Part of a small language model's weights: 5 heads of 32.
Each number is 128 + 24 x the weight over its row's rms, rounded and kept within 0 to 255. Layers, rows and columns count from 0. Numbers have three digits each. The size before them is the row's rms in percent of the matrix's.

# down: layer 10 MLP down (transposed), 320x160, rms 0.128, rows 31-50, columns 0-159
# up: layer 10 MLP up, 320x160, rms 0.246, rows 32-51, columns 0-159
down31 100:114114135170109104100113124102088131150118119107140104155104153165135110139106156129138115135149153107143122115128136137125121080102132124104179087123112179122145099146137130132116113109152149116144152131064136134091128112105133118143162168139135121082151138155132155185089157127132127102093135124114138137087108151109106102110121113081157105140127159170142128182108106085156088193135143106130104142133081127100158119132109120141106112157128147157132180109138179126128152135134148
up32 090:114176103129116120098112138137128154153080166141140116116070129139149144132125119145111113095151108102154156165165136094099142125103135116147099142105149112127146141135081113157171092103105141119086139140139076136105127122077094114133105102136130126107132160106175130153173114096135100114144155105150105091121181120141133161132154149138130136163044119086099128148138166120102119146130135129118154114150148109107119104135140104145138151139145128156155100102124180137136143142153133
down32 084:137140155105129135128112175123145171109120139148113109095136171104107096129120121094143186153119147145165128100109115157127125141103180121132128100143139120120125142160123146129105080122145124148138136136143137134158116141168103137148113088119096073120092118096134077126073148126145142107165137118173147176152158119104132094090137170111076144196146116115119087143100134161167102120116090132114109120129160102125125110162119134115138103139126133081134133150122137138111083124124138
up33 091:092145109120121109169097137076149168136137100137139144151150111142122123126173144157116170106117131116074119109111081116110117164188157121106115141118112116149155105126125124114098119146109099126121135095113146101116134129089134134129117138135129137135106150098126104097164110092166159155134142158109120127094129163144182082145113121103129111126158148154144110088164108095096170135145101177128109130178155130115169142129096138151161135118154097110136092123117146127144193100128122
down33 095:130122161143128125109161142152101135120105164139169143084112119101161166156117148110071121118119123134121129109156176133129150112106140141107138112108174125121120135133126166153139146153132137124101130131128130126167125152158152129128103120119090099142137186118125107115087173169083144123148107157134104138143131123149075158141113115092076106151124107103122151161116133185126122099113154154124082147105103135089108146102154139102125081053119152158134103146130133110115144130139091
up34 096:161114134103123099108118182071120138132097157141107141147067100160101155107132139113174136108175145184118121129149128127112115146124123132172104156135104083117108097154160077117115112156110140117118117080140134104123097128123124111122136143120170134114101098113127179149149160126114122138150121149138130154120104123096112126159103148107089085128152183119130114131144098120098123130147107138114139162148160096117161127117126159104134131111196135093144166153099165146113141138124136
down34 095:146129149128100156094088102127089137132092108178118100132175171166130118123147104141129099156099130119109150112139130142124141144106165114157130129094085126117130129154108135117093101110115079137107140135137143135153146184142150106101134120138100142112178102139128106104133101067138106126159139115114137132106135124131119103153089163127139155105146150118125069099129138104149119124126164104136145169135117080148186111129152149120146161096155146090129165172157142115130153088101155
up35 115:114128126125159128120125150126103166100093106136138164103170117142123142114133163082133102180167144130117169141143122125070164141110168131077096136126154090104135090090145113141114156157132118111105154176110110110088161120133124091145096130091142143153164113119136137122116144137174125138088117111105107157139115146151142206083164116125149124131141133136114109115103098118108145173125114114118106146122161153128156145119139143089143101125139098137139131105123131097064132136135124
down35 114:160124158130149116107142117120106153156159103122103111127149082109092102160096135117112139117166073073139145134122124138107131095122126118181095146166093139095129116115139100079119166111119078107145096164129167120170147136147130148108162151144113147130125089155099170138146117130170136130163097138125157126120128136103067093096152132139108116140135146143125143138112175152134128118132188105109153145114102115115148121138105176137122080130139152146135126152091094150141130108117133
up36 108:126096153147157162105100191166137147087102122148100135109111142129114115113153144074100119166112128108117138140092122152147081136049143119118112121125183089131128103133131115119105081129148130147149140109167148145156146107136139118111116106116133134093144152110135126187153141147144089158154116113150117131127114135118139120115120105112159130119133115152177091105130109168115098095153148158128142144111141138153112167100129152070153137142139153144110158150107127127122146069100108
down36 107:139132122134109108096126083162142084124121131159087153100129158145135171150120109142128144107062149152152100112094114133087117126147127161135124118155154091164151160088130130107124135139111110144196103168091142162120141114144144139104145130125091090163141145074143129117118131134111155117189150159098173125118115120097113113112157149141143139092132155120150114104133099133107128134091118143118131111109098076090104114106144131149118133139133130121106116118158167123157182154119103
up37 101:142149193185121177105146143153142130066124175129142142123128177111126076087117111107124091109124118135137174107105114152148124103136161115158189086189119119155111131140134153142117110128149109125114132077108159139128099143149107114110132146122123125130094131127123130117068109119122124099089125127138118137128129130106082118120110149137100122156120173120136105129127116116151143154150147163122129135114090134139172124140120096119140149161119116134122167139132092160141092096111080
down37 099:142153150141138149120102102095087117150167116120132078150110142133162119117142159074172162144135101110120148171148150133115144118118122136146105108116128103109092092136141141147158135161082130101153118155130124144147129168176117131076136148127171079112085134115133135136103127152117115129122098174118144147110115144096140130113158141149068138123112098121115110112183116141098136165129140148098116148129062152154141125145140123111140133095109091101099102128153159187112149125116125
up38 091:131145133142150106103123111128133134131137141132115131133105108157144123117116162159113111111127137119085161141111079159086168121119139117105148134105148103108157120117096131107110145122108103189099140107149109101138147078145143096128116145148106126144136114131111166161172110144115112099112122108137124120135127169066115125120106168150151134170166128142128128104172124173076107104178150092130083157160124167119113101096180134107134105094112099111177139120150124120146152154104168
down38 092:176162099133108139094152137155117173105115127125147122132151087111166117119131178142108088117177120145097132110159098134136122099152088130116139119140167133138158185159135121152123126118139127098153134133161148121135091159111116116140135104126107143143146092121163137144138106103127121149125137126147083101150130146127114103123146156049127090141113145121115118132148085070148155129174080103174129121087123094112158108094093132113141116152147145117176096149108154119116124132111135
up39 104:115099127146150133081155100171178105079111158116118094127083131104122129090113134112163085061153095140166146136097137126149128141141167131109125141147143128156116127165131101076126149161121116167099128124138141129115153157097132123160146127150125084105158148112143137110125105180115108134112125139094144123117126103159070145094155138089128148105110144141110116155114147188119128117141190140123148145094138114122150144138114131135151139116118152165134150142142155104113096147143097
down39 108:135174111177153115106125119131102120133110146116183146159106152139145124155151125092115154126097159096142094159105129119132123155088155108106148149106129126104135111132145127118159151143128139129100166164111147143138111111120146072113103160105143115149137131139122128092139127095104144114090129100088151149113142157113094147143165095128146145151108135082122139115130144117146124112112136109175125089094157140119133085148132159151166164046122166147106091112140173118094133118086101
up40 113:164168118127116156141117129126132112146125113094090097127154114122104146140086156140133167132100146174142098138121105093163120157192083113147138125138103130087161109136133128118096137142073097103177149147120130129141176147140095103157131096183095146134079117104142129109125142104118131117108135132128162149089139133119152178159137159121142110116140136098095102143114141128130170123105129098128119170136140128133132129185108152132152120146115126108074120090109106099161110107097137
down40 113:115148119131103144089086100121118122121118126166144140114174183110108118130164127094124126126106149107112071107161123160133131108157157097126136149141103136110152117126106141115173134062124138118111148143104148133109119150159172118116142126138078153134099141135089125095157116106134121097110160189104140156129108111132153139137161113117158114131115075136096156155141162120116148149149097118105152115140108116130124160132138178133076143122132140078119083091143158098131152138146169
up41 096:129129133112130162124147072109130132122112118185121117118093141097143122164104111133107125131131124159112151097143118115164097091136140097162139134159120106119122123172106139115131121130138120179125115079107146119163109171148114143111119122200129168114121096078169117128104098147118176113140128186146116132190149156129124120146100106086152158111140131120070137121155078114141152119143137090114118119113104134091120148132099180144116143098128144133146133170115132147136153126134146
down41 098:111156109151143140131128137128153122178100107133145118174144156144110191115123101126126138095129140123104122112121138091143115115151132163162120124180124170138102086121155173102156151130125109109108107104096139141114149146106141088128142132133111131118159146100134139131176100126096105153143107127183137078086143118117134095114118116148116138101113139103188118175122163081145151151085130145094093132153130104163119112116119128160135119114089085118106149147090125144163154134123087
up42 107:136158147098142155076173122108106113074131117119129170148142089120123143141145117116139147111127147139125103136162096202166145161126122091169117117179172133169120146130164158127145128149094125131098117126140123136113094108100143122149056093143141073109075096136118123148132131105141181139109118128159137128120141083097123118125112115131147128141126098146129091127120132113162129114108133099142086104160163105079103130101117147150123142104121124162130135162122138111124128141129152
down42 098:133138133134138144131139086125122152087158140128094114125088153147107122116146109131163095121177137136122148124123089169133125113107127102114138085117188129162120112137140150101108189123142122139107101140118124142118125084113116132116000135143159156102124088110129136154140110156132124152127121119105154163094112121133143131164129159153115121150113169122142119132115109106119155139137120132136105129117126110120141131152125127158120165130104086153153136092150137131114125148135125
up43 116:120139143129106161154107176155128099139156161157115089083140137140156120094147112146139159139123127091134149102081107120159104142124142143125115126164117141149117077121134115108124083123105150132074078181125166158113119116166128123170126122139120116122160107122127141153115117152106123146102163115115103150128107093088148120131151115139119137108141190128123134119130114123124151150143163138153150124141126112157140132083155079092107105090124142183119132101116146142055112086150132
down43 115:097137134122159124110138159124133172159103117119093131148120109142189144125136128179138110121133072138113113150077135138120116141157141136107155088123122138079113139163108179125166132113112144146098153141132128149118148112150137120139093153121130103118132160116161092097139108159117100065128085153190121141140180112163084083119103147125142097120167169115108115114111155131115090170122095133150153129103128149094143135132105107148120110151126123121117127136093144097124125147167124
up44 092:086132122147113160112178151129085134106130127124120159150165113132139123126098110130146140137131180127111109131096137100129088158157122127115167137139094114110164118102142142118125176108104114098139095089123142133088114120136154100099116123101161136165153116144114105165162133150119173079134151100106132138143082121085064079160099100154149109113115096119125138136163147093128139144119136146164187139161099145157154122144115146124145109159151118086121146119096131118139124161135106
down44 084:135127140120159156118146170143172139138105115118108088141163115086125105128162119126117102118135140130197143137124153127104143113130135181130124082108150148104114122091135111113138123166131133125102143143133089138153135164138165117137130074119081124129121091155110158147112141138138146097145157092085096108135122122097131153106108179120111119162123144145124150161086118136166115138134168114049099139084135105171087139094149111114164134127122150155118125141118128160109133086120109
up45 095:104143071092131147153108124109143188087142131173148128128152091117122157188102108136105136105148096118127139140151149094144103156109135178133191117076138127131125093135092151144113143116124149150124104152114061104127141123146174138167124123080130113116127131114166096106112074141146136118116126146119175106127153132125143141124141118115103124105112122129140160148102128172120152102149146159136104148165170097127120102120099146100163130117161114145114142117114109110165112129126111
down45 093:138123134118087158125154116092123135162128141119122125135132135126096143118153155099148117127132128149121121130060099146143162115126124102092100160144150117124117124124153122137150134139124143113147073098163101107130140211139158112096132136154114128103099155122159102136137111095117108130101138100130115107138119123133115140160109173182155145091095139113092157133115070152105190108102067146162127148153178139112147106130139121165131104172100140124108081125135119122147140148148147
up46 090:127135152145107114149096150173120154133121115091096161101123126115103111130122109102122147157112199158108133110088129132133127137138106077158156145114140092113136124108097118160161082102114085147099116119156162118119133139101139137099159162138093103115165119158092130092175122145160117133127071176126129117119171137154145135117145141161138165132106079074098104152127157116147161110121120113113165138127126154117140164111140167112103136102149148120132098134153118091149142147148128
down46 095:112127099165171144187106111133118131110175115149119099119105161170112157122116104126147135114175087142112120140161148169087095146159172130109114086129126146111102153131165187085109148112134145121096124123116082148138118144138142115125073130136144121121146105139120123180111167103134126146127154106107121149192133117112092135135152120136112148114124130136078118106129129140115085102114121086151148090124167120159120155146115131142132133126090116149097145098126128109125099078133153
up47 094:102153130078143147107113101111168146131122099153131156159125155138173095134115131145158151124103108125088102097129114169135147122085195140126090092178134078138093108137154115164151138130123142102105178142150147124118156099133107111066165131142125109136158099115104101134090118113124128105130158168117124131104092168155147113129156099137146136100174104125125109120152168105151135108081147119114146133112129176100121105124158142089130156144094138116132149133131126140125118130111138
down47 083:138125101136108126107120144148122126136110102131164112128157138152188129147186103078135137117137090136087153140109112149124124095154149137089118081141136190119118111106173111150119139138091148140127095168150155138073122161122135151067151148140096118145123152150133134125096125134133134127144140153111147095172100106097123149130115079142158137162120125104130148155089119110101132110140089136119119137103093183150106123074154134133099156119140110093139154140148153105089129124119145
up48 112:150112147135105127085113163099151129137107113140148106133117108153134121106108116050133122168179164125177126114117161131164158205135097130101176115116166125116105142112146108143116100143119105098107150180124096154122093140123143128130127104120141121144164143106126084153104138111155112131124117109111154182136160156116125134142111108129132167134140125137151119076136073110148087154165146118125086160143115134123119148106136124137147098092109140136122157128119126082106097128123142
down48 114:168147169129130115083173131117114139124100107117114108139135135133152148143125106077147110142155112071141161173163094081115134114088102178116084121105124134151094092091141085136077134134163146118146143162133107110156146152149125110126112118137185087140108151153138155122174113117131124164112115130137148148137123110182093099145134138124122113102132086089107150103123082158128135147110129131108159113124104125104113131136174131138174162113108139154151124103129144142135144122125110
up49 103:138131103125125147158104136120114137133132150136153128147154148144174134091100170123096102138139120151108142128149068150156114148104152114126143061075139142131099129165136131132147126138118078156143138126084089130162117136117123161151175167169081084126076147118144129107135131163153083120094106150112091106125115126120131156140143145118146093110101111144158114147191158109097126149132129105090136126120145137131138121169105146127175105128152143129088144125126123158126104088106114
down49 104:129077087118158137153150081127070109151134152080131144121130139121123177172133137103112133072120122118078108116107170118129117128118115161151085136115152126103160211126086139104123146135149152113133128157107117110120114106145148139124068143117136134139122108093114144113074161111110135092157132140120140147105110126139153160118149138103122159109142122155126167136132108165097128096135156113154113109120123120117129143132101158177155154162125122127138167163122117117155116102105158
up50 104:119164114126146094127133143146129163138112126106104127150163129193142090122113109129143152122139066150131128141153119141117101154112138147134079097147136110090137079105147151102134149123090118074169118153178126150143112090099151176155146133127105139148108125155096115153135148105111159147164099153165105115086102150083131094145113143135165147141116145118121144105175107162111140102106097121139102103103101100106121099138149108131183106131158114136097138113116121131098149117150124
down50 101:111103174147088134155123137139126093168130164130131166121137148069102186122118089145112099160130161141116086166122147116107130158104108107128126112126128111138112120130186133122138142087076112114134170116105143112114176158119116106096047152114130134176098106159122131082140099137118107112152127148154123146161109157148104123118129117114105149151154131120119130113120139106148152118124142148121149099154168151155161113110145130117130110150104097117078123145097155125107162122121153
up51 092:094083084131119147078160139123157131126096135139155127133126139169132155094150142098145121161101106136134105123146130107146107136072160123107127141137110131113164160146142120100158122129164116149105136145157100152155109099152104144064149119098139119119104099124095181141144130080090148141096120114114087102150106113116130081127094154123159168156131158132133131144130119161120137155134118098165144156108116141156143145136123157157130115094076153107129140144140104141104096108133191